config = dict(
    n_layer=17,
    d_model=128,
    n_head=2,
    n_kv_head=2,
    head_dim=64,
    d_mlp=320,
    vocab_size=2707,
    activation='swiglu',
    norm='layernorm',
    norm_place='out',
    norm_eps=1e-06,
    positions='rope',
    rope_base=10000.0,
    rope_fraction=1.0,
    qk_norm=True,
    attn_scale=0.125,
    bias='none',
    tie_embeddings=False,
    parallel_block=False,
    init='normal',
    init_std_qkv=0.032,
    init_std_o=0.00549,
    init_std_up=0.032,
    init_std_down=0.00347,
    optimizer='muon',
    lr=0.00776,
    lr_mult_down=1.5,
    beta1=0.9,
    lr_head=0.00483,
    warmup_steps=0,
    schedule='wsd',
    decay_fraction=0.679,
    decay_shape='linear',
    final_lr_fraction=0.0,
    batch_tokens=16384,
    seq_len=256,
    doc_mask=True,
    train_tokens=140600000,
    steps=8582,
    dataset='wikipedia_en',
)
Each number is 128 + 24 x the weight over its row's rms, rounded and kept within 0 to 255. Layers, rows and columns count from 0. Numbers have three digits each. The size before them is the row's rms in percent of the matrix's.

# layer 12 MLP down (transposed), 320x128, rms 0.104, rows 204-240, columns 0-127
093:112129111140113126144140092102093153122144120118133142143135179165172091083117079074112090141165134114122149169118116127101129148120135133125120105099139127166134148147124121170143107111151115088142126136123130110175084067124139132145112134137162098130130130171170128126119093087132097139102106119129135141140160105122155103136135152156120103142148098162117118113088154112155144140195
094:109122113119120130117144141150137130126108083158178108097159152144173132114143112137121111121138134130135133150120090156124163148141128105128094158137121124124130129141086088127156086162176116136180135082123145104130102130156132094108131164118132114130154124181140073150118116093144137139154138200166103145081107097150126100149163133088127106124108104128138132138125135079143090135098
104:150148074111095103116151124150122168132161149112096134135133114124119105149127147091124145098134169098149124113109105155108054124113089136127160116132115114128131138111091103130130141101138163086127184110141177138149109084100110126114139123109129162168159132170147138126121153167106141154111107092138160154090133134073141105189117112142129134127142127154095127140143141153111134115131
101:119132148138098161150139115112139114155115153105124145164108109132133096148143150154141079147150116125149114142130135139090112145122156120163126157114119126087106078175178116114159143122090135114136102128155143100120121142132131110187110145132085127081129161116138122136106101049134191137121134125162100128152100100136075149121126096133161116133173141125136123115157135116100126107093
099:127183137155106098165145124129128129137116146096094098137191145141115125117118151082076132105140108109095154117135132148133184171120162120170147121112122120157177131143129171140139139089156130110107126174097119095122137123131122088156093112134183065161137123140088123117093105136125133150148116086123130138142153156137101143141116131143128098124134104105133135126111118162122099111110
096:107120086085101154189118171129112134151107093105132190112147085130140129128112140106129113116133138094131168144145154154150128131087105117114107115109122108124120168123134105142131095130107118138127131146103144130121105132149159156093104138155093108145133127093074112118119140147097138180094160120176105127138112142140091148115181123123147111123129147116181150123179175136141107134143
102:131107138127111162126159148119140127086127127115127124151125120124126070099139080140093139118135107135146131088109173150147128090125125153069123122093099119165142114187128170115116116142130115084141144057128162157145114125141177149110116152146142118134135116132142115126094179067142120106185134124125161185130152107126118175137129124109119114114145141134132099140147130130104127116132
097:139162113168139113142135108116178160174163125137189091145156099123113141122118134102148145094116120156135155082123102125146101146150146120163144090124114136119075119097114097146133175152105082136132093114136097140166117132112141078126112155148128113149102159126114092119134121160120108106101114091150089105108123141138110120164153112093156154116175146160132147112129127103105133123160
098:111136142138151170115144169094143118138151137116114111112205096115131113087110123170121109139120132146124134132104123105191126123137148077135133105120111126149149116136137113151130139104125103107100134118152113129163125162091135109130149091118117153131099117061097126125095152144172089165086086099152134113136144142134144132150141150162130098108148083164142154131112105107112177145156
098:126148130146153163089143117152122112174090130119169171087086102137151100121094143134127140121095104116142116123158159094141134129120135112102156147086135135162139155155174114141123166114145101138149136120088129108151095142086135122160119165134133137110115135173088114148128164138134162078083118104124158115124168145155126089125113126131085135131118101079103119144163102137110160132109
093:121108102139149172156128121145139140096153150152103115166121111127135095090168102151056102118119120117128120151128137120180107136115170107135083091082150105193068153110142160166143135163141106157145137076161107106106146128167100130125114138150112113111131120135139141135156106161131135115110119109124140117094155135100113140134147152100129151113104135141130131137119163126151082117126
101:111095180120071101120134083132166138133153128140154143128137121120138143121125163168141111140117129108100146145091118115169160137152134091113130093125074090144150147155109145112116135138109093133152079112130098080154125152141138088162132124149137166138110144132153149134139121095093138132180191117131141141170104100108098134070110117158120127105149152108122118114126118146139127099140
101:160161153123120134122150138176122143124133160112116073128145174172139119126169159076080098094115114119123124116114099127115135101159140153129068143119120167130133163083138109128101112114145096127097093100144126143108135172137140153102110120155117074138112110158113133128165136128133151139129167152144109138106159087167136104130156132125114122130137120147124077118136126100186116121154
099:129140136110146137113123088140126118139133097144095169123115129113095136120113149135169144128108121131094106149125107123122135111135191171107118119123150086132167118128145141139134164152096133137159111097123143132080173130126129171126157132112130053124123094084135180141098125119143115148124122147117102113103132099127117158117088135203159151142112125159106117125091123096139160176096
096:129071108084138113147105124127089102128101139126206120119160116097107165130137135167140121119120110151144176114112142134096158147166136090157101106107161124122132111123118148107119154113096095118120120145131137111099149133114127127141115156131158143129118106137128152125100133092141149172142134171150080134151120140095175147101159153101138124067171104125168151142115142129141094140095
099:125150141104097124102109084127163128128105107133142104131118109165089166183166093139172196157124122101110131140142100084127184090140149157133107114137129149127132147123144089113139124126113125135104147117098100104088148107123122120157115106165098141135132115135175150163129129097100117118136138096098167138101153145076104137153099107134107125148155165115158127153142144097134153113124
105:162115146140109135106145144176133143128121160152169092126119094116165094094152153085105130148115110139117122106123078115156121125135139138093167141124160135129137112043075143094134133132127112089158119103157155141127116181165107118170143107113124129164117126144136106142149144184145135109096111118106104145152095121096107145138114160146130068117143136117136122128127119133113112122157
099:095151128154145134135132104122126129116146130183127105137150133113115106169179123170119104152107095154135125173099098154175118124137129076140109123094155128107158125109140144154135134118129167091133124096125104139125124130160095161157108116131168126083141135156123116127136103129095105134121134119118168127119093115149095129111147076137111144131134115167113131114060113134112125137214
096:166115094154122178126118132156119149116139117120141085090138167160165094123142131095145129136069149070146133110140153124158135099122167142131100113113138146116140126143108084139102130128152119122113134151132169159143114098118127110119113120160102129130120104102176115085074173169107147147181105120138094150152129100131117110124132140125122162104140134136141094132174101117123087123091
100:119100129115133151144136134121109109133099142127133124110115097122104179117089084152166139145176109189115109142105128143134141128106110134102110125175146157146139115143112167127108111151090120112127133178126122111122139120204171132071074172103120136130134119105143142083118115123145153109150129137113102130157135111107101103096133123109153097158121108161116163112116189132153131133127
101:077189155149122125136089118154085136163120148125105110122061165125123098115153096144110119140117106120106157139082130127123125173119138133083137093118118143116124167108150147122149117090118151130118127127132137137138163130163110148121177123153079133149154092082099116122137125158113106136158129125099098130117136121114148142161184141141097163144092127134156161129112109101164159111131
098:120114134159135160108104172123119132115147086125133082147159118146123115083165164121162112063126140146105114150123106136156142119153134078112127115148043116120123123147126136162137165139137134145124144160147150104112145133088114099135090100136184175148103146145117105113142119092109133155167107142117094112149171151152101106116104145168128118116122131115135129124076116124133125125113
098:139139121159141126114159117112173121128097155132145145108169138149146142114143121155078112125163126088144120126136122113147148114121108145132141116143154127137141109123079148159120086145070161105081129122143160134117116120120153131117112132130086160149106111135138105131104159135087106141104158157168187119106128118086190111145114119108124115104129154146146173083082148134115090117075
092:181169122107138117150140126100161097114098132167131118137145113112130114121130146119165145116166121119128130148109119129155106108131100085121151094164153142154072063144165102158137119111133136143157115113110105105083116111151112096120159123176174131103120126143099151133083117153111167157110156118151110130108131162110133144137104127119159111166139165129110129074143102132087103141149
093:122097137090121088127147118092115112129136169136107127157093095143122122104100114082146156103159171165157117107162128093146119115144134140115123114129124102083132173119124134131146105141164125096089120079093120112177117187143115092145130140149123135115109130147115119109162106153147110161137139130119127169134147111185124131117113117095139133171126160139118154135100089183131095155135
098:120115064073146099131078118162174160130114122098149140149122124124100117120119118156139108099083111141131130174070148092139141145123134169100113130119139157144093154127096155115130132136145162141129139159108135129196128144125172153102180135146086124108121099097159145133145106131131151096124134142139142153136122145111130148120149141160103144149146119111085103144133115088118089116107
104:100150083124200099140106111083160122183144135157138117157112180136132096116119123112156142138098073122133126123122107136100168150138136148117115145120150152132122128119121102107117106102126079083125149172098121128116131102133107118120164132110109124098131129112157118081123174081168105137125124129138141152131141100129138153148129187178133135129112158132103091131105140139167136109123
092:146160113139078129138144121114114117112115164150103144179148112118165093101132081159137146127131138115127150103165143117145108147105129107132094103101142092148125130136128138133164162174159108139135098105143144136147130109156121117098135137135202095122123177113130121109130140127108091160169114123099103133153108104144167107092110086115173074151116132129125134104098127083149159152142
118:166143161139166092097146157104105132155131136121126140143154138141144104176090123138108127121153127135116115129131150071117101180108094143081109144117134115161146165185166148081126148147148150124104093128100136188141135079130125127094156111110117134122158095114128145100100123110121102105122094122160131121147119156090102124161153109092126149140113093139142105109155092124136160139126
110:109118108129159120182162170083137101158094115151117125126132112129134160136116128146150086103121125156098121140158128133138140064172105155163137125158140140131100127121154193130134107102126120122185098102154121118136121144120119128108135103169142132147155127120120135065112125127131098144142091120151177089123135120144090108086088108131130100134163134104149167124128175114130113114109
102:128158167101105098089168105136117129154148102103135159116098113132190138132136115118142131140151090141119113138125133123128160086166136135091094085088092107160106111105108115105140182143159156175101122172152126114130109114132142156093119121152138125137114132205127125109162138116147146117124121155107085150139117142143112149139159123101091144095139105152102137148116087132130095139139
102:112169148129185142118134155135110110111124171106134131178106144118105117133093131131107158148149162158094107138105120171144151118086141105124159121123065133154106162073163117082107121093127147106102171138128125143127121140146114146113141143179112142117106094133123172118121131122130120116125131139117125152153113136127132126142116104118125117118099195135107108141081099082177161121107
112:093114162134141114136087161129133119124146123168133117122106149171115122098117115116126120117121118115151138160120155143115096124168103133255150167133145144135132111141146098127135153142132138116162152131107139067136139086121113126113088151140141118123154134134123119153110108108143156121125124146121155090129111147113150099131114112173123124120125091106116119098126129121114118111090
117:124153093104111132122105133168072134162133136114098136139115139113161090085150136126161153095130145104165116147110109156161119115124119108147115136138124100148114114136110156150115111138147096086118124130123110121139140118121132119147141136162124140105158152118111128119149111147159151118201144129097076079164153185118107175131101138198106109092156115136144136129122095153128119086106
098:160156107173167157127123108106127149109098131127118174114122082145131106169118093115099139174134098112105138143107138128091158102117131109155175125144135131101151110133126118112144151140157138144083092161090109142091104108170132149110107141159102142124091136158147105140150108120117108128102109110096131166089089122128130163164130155099170132104116150151095150157151150128105095146159
104:145116132132153092097132125170111100122120137168177150116152135144091138089114138136162118078109107135131169099150134166144157126111147111160078121142123156144150117131127101111129112162134139128174127108090121150164148067167107130122163140135100123161149102080141142110093100133121080145174083145147157121097115087143123134148137125128139126118117161112090130086134118119124106146142
090:137152165120104128159099086138140130085139144152164155113104139166142135143148132117130170132104116110132124147116100160142113130151157108126112126086100106097075154119137147144179118129111155153111097080138129115153095191126126121167135112118163125101168125100115149154117131144162198137152080122152129121085161109114071140118102134124126120137107108095116140128138149101116120120130
# layer 12 MLP gate, 320x128, rms 0.175, rows 205-240, columns 0-127
103:116088112152168127120151165131160147143103151118152117141114117132129099103107122117137129119126126135162113171144134091101104145140109187170123149084119127141142088151108126154129151069137113149117138112118159182126106133108153126109100129140143094120153102124112134157106138126168135145149110114173090108156187096114133112145137143113112147111104144194121163162151131155156119177126
104:098133101104138110135142145112132113135131139110150124099096153113089131110131170074092139118109171155142128092147127149109126139150084100148145170122087079116107124077140066111134133135138140123175091126161115114135103121131119103117110123158091106127133121121109128098113122116110133162105155156117167168076096172128089136152135124118075116145148143126117154133142143120100135081143
098:129175159137114112127137156144150122089147110101148133153154128059123150164135087159100121137124134116130100146158134124139147119116145159141118123128120172139131066115081156110151124135122157159132086145124163107110167080164139122132101116133116166140133114082127141139080127132107116114161147116152127144127126131140089162174143134161138099173134153083130140148111095139089109139102
099:153177109162136124103111132133132160190087131100109146101129120119135150118110155106089141103090130126178120090123142130123143060110151103123109104126148142142152122103175158116167151090092146132134135158127111174089118103110118089126182143156119114152130134118127129144104127122112118120091149111132154099136140121093088111121089113124123107143140129147084107183109136105109108115113
097:143120118126163117120137096137112163132141115171120115118085078131123087140135167140155156117145164082104127102124132110105106101111137120133145146083088151132116125135121121163177123128131117151094127148126136170169163150095135121109160127140170158088162143150104123093137103114132145140113134130136116128131092143147109075143131133149115143197140089142168111099122148157169099086136
100:140102126114133153138132140117096154154088130134162142110105148154139109109113160126077133123120093182117132129158144111155094117118101145099144149097148097113165104114130162113124111124134137134173159154147121101145135089144103094152117071183147105111089140126097112114147165159099149163132123116124145099135101165114144165124158126134159139153180160110123166113166093127127146114147
093:143128127147069109092131154157088120138120154154141112130150151114149124120143160165133111114152130106162084100153133146133104131112164135101123146108097179177120095143107103140132118151151123099064128123124119145132117132112125119156099101181107133123093105123138084086158157126133101178064124147104115130140168166139130117131173179143151123095140123125140130143120115136147121131141
097:129147099146099113096165147128117153135144085103119149141132080106142121145133150091120144107088122110168091113112158148158120142145157111120137098137105135152141109097166152091125077122111138107081088141113097146160113139143120127137131136097117122092097157103057072156118121127110137065109113138095094172144107131126121141127077124119116130115126117164143103122130124127143115097116
095:156080145061099129110130120059101125156097152129100089150120144160151141140143086116124082113150156095109138110162099096144110098138204124124182128163137146140109132147105142092102136115110121102113104113124104121147101142107105121149130105103124138123122082115106115110111129108127141131132120133084085140143147122137120154128121164163157095149173111125138138140114125163123124117127
096:126125147126148126108144110124119108140143149086139138099087145127148137105110133121173121164128134130106160075143115106113106109117064069141176084164118115132149129121100156172082163104135147122149103127105102124150081112148090092143152123158159139148111106111085123127100136107150173169141110114114161174166125128115123157091147147136132133092138148105105127147130116125141135107135
102:129137127109113130119101098112155166144126113108164148127135121142109110099126162127130125188126135085101136096127155139154088104145127131143135105142112089143157101131122168130126160122136135148099123119114128124107156133183107117130111132099136087130130125155115125096142155151094096111143181072133179150159195137139087164146118158099146110103124087138168127118112136136156084162113
098:136128091153143121096138144109116129130122143115154129108096119130111128124143157115149144131074137110134169115152179158149116107139136137150111111159140109119096120126147109118125110146150136109127118091151146105131067113076147093141140176180145191096116089126118109084122112126117120124132179103108146148109103121128129136099110154139123177115162131129109131088069101163080123124103
099:144153102126097174077162103113122136118113156137113109134125106120102156125101111093145150157129100147082116160137168129102134082143143130159112157157115164143105138102128145087159145130096151073152177123067115149108127145147141131126104116155111147140123111115158115161127118088115099158150177110126140115115165102122138112163116112127138116147115131114090109124090112125089141178131
093:108148146120121155128099120118104115116136104132089132141139122082126153126106093152091109163117138073096144109099104116146089168150113112149142136135117171102098135141125121155142094148134091145156168119109147069122160113138108084137169075096145136135088109134138142153120187124166151112100090146150091098114130128138122127122172139095110119112141133127072145126152111124123114105138
103:150124124178130113141130117128184145141075123126147111124112138181095156069142106128133085113102145090134126132091116077118135117084096107134133083103089133131115105103125099166115146107156093092155152117152098123108078091147119130148125116151137147121107138127149162131099167092151136112123149156127137146119144140168120131164103144107163141134090159134143104130143106120133164115142
108:183129144147109163096126130126121131093114141153084140147148120105102125112141128119127110111098095097115148102133081139166112093122121090127127103089113130181100098093094142132069150153106108123122108108110115118132088127137119098123109147142133152112128107118114140100124131151122134145095155137126077153133081138144151141155150134129152106163130109166117176159085117176158092168150
101:142163152141132123156117146135091151125119124126132094084145083114096130105106101127133131126116089170171147147165142113114146162145126114130112125100110116134165138126141148157091154101151105160095103109107129112112151108100127122110113134097157153094157122138140147128161131182117147131153173144119151118139116141173133131164161090139135106190130090095087161154080087150147121115129
107:123143154139144109131145210156141141107095129118100120165140163149114156089133130152124131115136119103166125112120144088106113104121094134127152097125167135141152154144125147119154107149126132114164111135144112148089155123128114179120135145089125104128093160109141125102144124119098106109141128100115145146102115160126092131139132093144148115183169162220131123126119142125137119079096
097:120089132103096135118104146188125140138123140112138133129113128138146113095157129110119095115105142165125113129138123067114121110142154121147148125097145155099124150120149124176128147147112159112102112131155097113128128133116103129111146125195118163148128103120139143122138132131129052116127133101142172130129167111100188096135130096132145148163150156145121109177142106162060133080138
106:078090140147121160113129127149120094131124144144106160103136127119151116135179097114135139099077095147160107149166132087158133172185115141151158130129118081145187122151139137183135123120115140112154109146145120125125133102144119099125117099098121137139125149130092130160093097099175100096098129111112165146060112160116108138139132118126112132164144132127111131132136102140159135102114
101:162115078122140142108159133115092128120157091130123170178157120129109138102156118118132127126105120144127131140145154128146123101143145099154155125138157123128035133136159140115133110128149180139119152101132153121107156161126113101119067156090160179148132071130145110155138096146116118103105145119120109139127131118103115142120167137171149122147097117131134132144127141154110129195106
103:140127168153123148166081091099122109129148139150148118106131174119117122085160131183117135125143175112114175143133121104157111121130100158095160097090122123160162119103158105122132132123117138141120148131136144140143081109144096158104116123146105137110070122113094099119132134140150110102096129166122130167137110159112148156163147117119085120137093133103155126083131125115073111166157
102:150149155095143136123130150134145138100127148091126090142104135148092094132127151108126109121088122165092146150139124137142111132152161119147124125125132089159136120185102152137110106137136118129090121138107157151127134120182132109146130113102171119131181121196118188126109116136110144131116114117146154138164077161115092082134116146097158144152152150149097109143113131150137078146177
087:104155143166124123092084176164182122108119145115158113158103148123138132166122096113095146137106149151142158106120171140089130123108096125107157119129057149116135150127128145149080135099091150127160120110168135114132113144150101167065155168094131126111151146131117163147122162095179121122148117126164150137135105134126132122150104129141086124105131136132099124130100135107121126127102
109:177139085134159137090186122135115088134091131133118113135124102128138102166127131140109099135110094135083132136172153145157102169111094074118129116132150140130113086123122122137117157121113123126109129098122140157130098144160148144103157151102161124115157111132146115180141110104114118142132127112117118121116132137113150123165080072117136166143137106141150201140107129131138163126069
101:139116166140082106105159136148138152153118131119147121168111140169140125145113118172150090092122105127129125122155125102115134122144124118138092156098118137120124098151148163094117154146181124143138134116140118111131129102082159133127136119137094158105186146122127122130141120126108184068116112112128179084115141148128129159166098078104123162127107178107134175156159127102141154114128
093:106098120114144118091105123149099129134127107131118148098152130124119181115132174085104112136071103138161152160096131155114118136134117159171145104079138128142121145146160170136062136102095164162159151143118114120161103146110166112111121157119091148141091128146114161145130142121118121150113160125159178146130134135140091130110125120106090133093085158129126173105113108139122139104113
116:089137114116129106138166150150133112109145148129110126149121142110095136150151081087083147144159155125080148132135132157141133099147121132101148157127134131129184129138110117124095115147142142122166146131073135158088143090107153097119122158152161104122133100139151131135118155148172098135144135109139095136138126128131151144128032105105130123135137137114110128098109077121167089139088
103:113085146130126120129112112141166129103099144123110139116113114149074136088113088106154107136121135189178116095116113132151117141112123099137153123131094134165139081161110138102098140148099135152120157058152092191126124118154175118123099103173125101136155128151134148114105137112108171148120136172153109178137104166132129127132110111118155125164129146144116159128122125116118152131135
101:124132105116135104135171163097144160097109101120084117146100123070109125147131084139144126099170138148131126132103145098153132125110164155106133176129145136164143110119151153138109088138117131105137165142136159138173081123134077137134092157167137109140099144156097105106157111137160136153120126143094104133111173126134126175158122111069133146143136117128121136129097078135168112120123
104:119079109108148114143132145152103146153106148109117128146124099108162169111108129084118121120089087155114124150146139112130096134097117160173126163183134129125114116180110152115160153109179111137142134095133144176159127129104126103103114126133129134130096129130120172100144087115148106107145110136088150176113151123138154124107134121121124100141068110195143123123175130146119130144107
094:115145104125136173117167095164084091099144164097144165128142128105105169112111123129140101115140141172120136094128098134161137124110093110095135150141148114117164090157136145186113099121115153114136124125134123104169090151128122110106131093110073090151166116147126133105162156115159115117115082114134096156111128090145146151134162128117122128156109123151141127154070140132132110125091
104:204124139136137114134204119105176159163100153122121151106128119118132138065136102147116141112097144120132115137120155112123124102076145125116120121143147114125152098115147162144120118107134080152141144169107136113167118149101130095137124124156149126120124129100138153144126140139175129106113126111119118113131121096133190168135115090134145126168132116074098137107105105141090136111079
100:119135083144126135132181118125153133144140136132103115071132102127100156112113135163145125095102118121105114102151124175142102076151161123125168151175148102129140119138167161129141131160099150147109135168131091088093107092155147116080139096146131139133111156106128143151099140114164080093130125138148159135145135101128134145127125145142080089086139116116156163101146128097120125152100
109:154146151154108171119140100126129140096101151101104118131089170132151126108119116133101102106147090101149116158120146149134120105141132102089126096168133097172127143146134146140097123113146151105109178182129098141097094153150139159128151162141167138124145133097142119168093103120140109128074121125157134103132110128139165109145168115167128138112153107102141170109149092103113118171087
092:138098101103163090106118125096095147151101110155168128147125121136119107161129146108119138135156138119131140136156149146128184113123141069119157078131106175152143124159130128109099117102153090150139076148122119127136124128148150107077162177136143135136156101130099127134126138114110100102134122173149127119075080132164111118123124122115103119156128123149132115113176118165180085145132
# layer 12 MLP up, 320x128, rms 0.186, rows 205-240, columns 0-127
093:135086088114163129103126130110140155123108149087130100129131097157084105093112155151157160127141160121125088116136189132113137144111147129143122104145156113109083107111138158169151143125094121111128125141113137118106153067124133123139096102121123120125098143149117135147098156116117161100125111124138108158159144150100128131163148179183116195156140136163113147151126128168133170139105
105:141138144144108091111110122118139132127116087116194178161138144130132122128162099157146167163141120111120092150142142117116137105172169132131120138159118135132133097166127147152113144124125076180166105135138109136139104146124139127143125111121139146100131132137112110097181116141139074094091136129130104123102119116172135130163126177150110102151113110127167119156168170086093146152162
099:151156142138139144146110141159108139130135061146135117147144078098135141125113143117116188119161088078148082089085121127153107142108132112086143134163153132154124148125138127145088113118159113153151140113102108132148138094134139188132132112120129105127144070149115144107135065133089116122107119123131147162117181168149123142105130102125115109106136104119123164157115103132141146114155
094:156114095073108157161132143139127156121163116128165131100130098125085091097121141133158146161123164153072133102106126092074155130114099151108118174129111141136130164153143134123134143162120142127146181115105132133125125142140125142131094140098176121138165136103129137124154113114153103118123139153109120165117123156199131145106167097110123085142132100127165133157158147143133154102146
094:115152158161149157107147127146104149120151085162128128119100094103138136113113098148108129146158151124156141139142122129128082098140090147115148105144126133132139100118132141156138130099152154139110141127121124117136088129079117132128076152138135151114163125158164125082138165122153108127193119122116079151107161107173192078136104167151165099135158095105110136100148117152121113116134
100:142118182122137147161126135160105130140126124144136127169117157158125130180089107107142168129096133120127110107131130132105100182091149107124098127120145133125135142128130100118121119168157114115131133159105147117153086147106133141162118122111114057084121092111134140152071142162107127146148115125112122060149082107098115134102144122105167100157162087122128134099121159141133113138159
092:153126117136101133093132125140104139123122107163114179120133168130124141117141173129106137139102146145135127170164127194116116118157119139133116125123102136149101110115072130110103129124192160110096161058146163136120137098151104112127101126138154149117125097123159119102134121126086120139177108079115125158143135140132105136179125180122140102100097122090112112146125123142112140114081
100:134126087120091086132088167135126106150150134073097144146085102153142121161159112129099132125149165133102099138151139123099127133149133145133141159112136102147104150132125097139112110142127135143128066156125140124127120129115123150153135097116145140132187138153142139132121117112106165115117143152155157174110174147134094106125132102090128188095145171057147133089110101154134125120131
103:099057134146082124158135121147159157077114128116140114151112145133108135129071112114125134122109149109114162136118097187093146152158131126150122110079127151110119127148170130154152115158178159113130094137117109126113150117148162135104112091085140141122148124154126124110121092141115108098138101123142139122160096068103153110154139101155093101130136119114101118151128131110077148143139
097:120109122111098086141142117118084120110098105110120172088155125130125156171132148124147179134131127168091108116122167106146107151142090161126121169153101140113162104122127115079108104143112132133154101129138146147125084153069161169125147161100145108154137118147133115078115097132169108140129142159149118126166108134180144103130141127136146087158154140145123148117131118156108117171138
102:142133084149158171115124129141111136160124133070159094113136153160122137124130146145140167121105112129153148104157101129125135100120103136115136116119098120113103124106155150122130099124127146127133212095145164128132162099138135199132121155102094104098162136125118115134111143129150113159151075123096106115119179124113106128114100155147119075101092125133143127159167136112100096157116
099:117118142107121111127112141135131089137138070139102160088153146123130153120142077124150121121118159102081118144124100102154154137142129114152151142153166114107111150112150133160150156115125109101136100123154138075125091122149167148113147120104162154131137161156129097143092116107138140094103097165098107165128106135112116155130081131106157140112167103093126115126094138157074106112070
092:114141090111115126150111125113120098100153133129138132116167130130152143135129061128126107162120100113139160116090137122133129152126110104129096146137101212125063167151145148088129112132118138098103141122116093086174081133123139137097084131160098168132151129155110135116089137097121136108132108115128155178119094079079154118157145114135114124138133139120161134119122106128117126148146
094:156137210133110124119141171104138117134134123138083170110144131153144153105127120095137095096101094140132121130137103116151154120104123152096114119112099163160107180104167130152140131112124139159086123136114116109129162169147088162103143166113109128166124115124115102114143113119118111108079084144135174096135136123124118159136110118112141113170119112110101075095138115118152128173137
107:127117151153131129089119168124119132121118129082114148121057097161126145108127159143106107113140139139109088119155095126132156123122096112116117121100105080148135120089131142133124132115126133125172141162107095139094076103205119139129151131098094116168130154104118147139100129130186115140125099134099127104128120131142126127131153190138110138123102141112118140109110070165096160145109
108:131138134126166145102107093158113114123128162074105162170116132142153145100129154145169122118112098119138144149117109120138076142102109113098100105126066131118109128075103143144126130147132128150120131131074090110147070113123131118110119175145101130143082129110126128073117141147129129116126137160170104115158120129177149142141103106107154137155128108152140092157095164152166127145118
105:125142175157140156096155064139155085125103108091118178129098165104140182145117116114134154138167118100101121121139142124145102137117153144122141099073136163115181092142111144135101144129118123157082140147114121107095152110089154111089125147129092096135105120122111155115159164109139120116172122122147122128142148103126139119171148109132133145091143118121138150155132099127146155092106
104:133158156119164132145194125132135101154127123100098168151109094153109120134116155185138147157130124135144129158133088083101138137135162122122171150140132106110136162118143174105096125135131102122089119137102158094079141110186146150125139129123150100135106139086131125134164083141163091169130135114144153119138129110101124143101157122092143148144102117149106125128090132093165131100120
098:100120069114136103141147118087145096161119086140122137107120143120129071174153141110107115162121142103127128131131109098119143126126159151112152171137137130116135110089132104168148142163152099173139095137098127158069103114113174107117133159133185072129131120126136106108165113143138113139123147137106127110113169102136129115079126126132145121127123109139136121098116092138148119195105
101:163125092172152131138136170155137168160106104136166129166108128115118157140103139081114140115096154127118158120145107170099088093149170141109138151123135104132163127106115142084097098158123087125116102136150151155145142143103104160109091126150126115160123144116157108114073129091142132104127127147121151098133128103101145129094097132159153144100159143124107119089136136065109125130155
093:136134099153128141155109104112115137181146091155104093067084148142115097137142098079140157162125137100112132122137142144121156137157100161149133171081170140156123104192144120126120093146176151109144174136147130128126122119100131126141136112126102158100107121139116151112108108122109115128133122108130123095116142110129171111076171126156111122105155135142082113139119081141095140142132
097:158129154136178137076101152120123116142115119099098157120136169113128121113098137154122146103104116148127123130102118150086136181116122141118123139118140108149176148159116124138150145144149144104170135119167110123146118188157097140152145122138120116106089112112136122135192149141197136161110106124086147113098144125136128120119156079143114163143143127130086105123110156185136156103130
094:112139140151126134121119161190117117128171130161083157122138105121142111111150097131133071152122125082108100069152111174145133076161141136132096087163142138102107142069122150106147152138142137149115152085141103111174122126120147136150126155123140122143124117128125140125169148121123097091122133132097159124155133139137121150148122103144122179149140103147140142152150108159121162135074
091:154099164162108131141081136124143133123099137147141122134110155106149130146105141139071130083110107107080138142152135145118117118056119152115141088116105158152119090128141178126121129122137158110163119144135136100112147144132114162143102105114109129143112133111181140160123148089160129085129130084149121094158125128142104150114140113139069123134122125110087086119140169068118131120138
090:117159150146099176104145176123119134121152096162144155138125182094133131137184115123110145135149121116110187148128089121140154115128154157127161124088141138125159141126132132113114148150072134094124132143130145153068106123137142144118147127141096116146118079107109098149117136151133144166098131087134109122099156130133099138133102083117146125098114116110169169139123180171097134132139
097:173118107104119139126136136146156134115148117121124134096121154115130123159105089146124143093193178135072182160135143164131146089071157148132125160133123126121142139190138142153153143172152108172101146110127106125130107146145160113147096116138152121158144103158121096139116123128144108131128129123087141146155096153139088101122136134121119120117177094101106141139138152165090122151107
078:132079126141134120101118146159120121110113126131139148111169169121110183145115154071132123164107118115145149154126138140119151156093129141157116160132116139136075135110161186167100125099097148131148120155118141120103133151118139140159104145150117144124095142166125154122154124116162116147103163111122152164139088121127102121073179142126106107082106134098120140103137140170136150077102
099:139166079094145145147098135123112142109125110106145129162127116131119121090135158135152136139082123141137151097145082135111124121125103179098138126109133162133117135161160116142136121137091122114133141136109123138116136167138156123133135149114168138102090129125193114155099115154113121091139145092115104078133134122125140108110047067126116166124119112143111105114148194123090162131137
110:113125143110120133149164129111154103217151132124131149085168121155136127177126113096131089123102097118095154154159119163113106122143124140149124132193116113129147119131131132094120118153136089103135099141111090137126178137099137126150077120119103126153187138105104116118099141090133095146130145064103135118136119112129155095154145122098133137142127119166117115123158096124108143131129
099:130114101135141117156114122111143095146119125104098115098156157115106145124125140145117103135094167136112130135112155100103110128113161161060135111123162116131144153127134159100113115169099104108142173085121140117129136172120100155138166118161104111126075103129093138113157132123120109129099124099144207154152101098150115138179090140130121102135112171116163140089122146111133098117107
097:156110158134106135117098150141126117141128058114148110098153091124145108167138143087112117148136137136169108128139103131124108127133194139114104109102178104148167140156131134127157132129126101070161118148121146141143148120097112134125093162137197143134118135153112089146129091135109138095108124102097165125118101160117164080119090107109128133118159142097105118112166132162133126106126
102:135123112132115099135127125097156133141131171117170123159151087161155093170180143139086123120110168072105109140152123108138126129100159141158173140117131168140075134127116112113131119110170115142144149110104181099124170125146146137137138116117127116126127139087096149115171116105158117128155147158097111118128110132089103124096146135162122169118162131142135145112128095142148174137175
106:101142096076090120116091130143109141114151125157119138112162102130146137149105116143094131139131072103103115137131146102112108167156148146116167137144124160117098142077142066088151114143121185153129122103151110125103118148145191128086150147109149142149100111142132097177104124115093138128129125086155102119101176130080114087130110110120146139117127116127116135130147154122135128133154
092:100126090104077115088130134127144111179134126144139152117125160140126157109093162133099137120139145108146109141094130135116150155149135113155097121121147069137069095110125105116108160116136118109127164130177158097143143119072133165114124120138163115133106133130140124102091169103132119100134144127116134136159112112146092133149141147146141155137174115120137135139092104142130106049077
102:155116136120114165102120110089101146108134060120079130111106136102106085131140111129119129150102110109145104132105094104145108104160133138118123127146155134140145154161153138149117160143155190148151113180143152141104094105111095150119112106117163139117130108142131142185151145156131152139077139154156133118146065177137148145088122117151087122137134100114154117138161118104144130146133
092:140097110104164106131154135117113136156123098127100107113109122126130146120126086126145140100117157148125096163124133114113121159093114132156121129152152155162174122153126124135103143140135142130101183135145133151158150122111114155156114104116103112157087147129074096167177123080125086120092138176105098138143071155169150164103124127155145150121141154147098095145141073145124112139110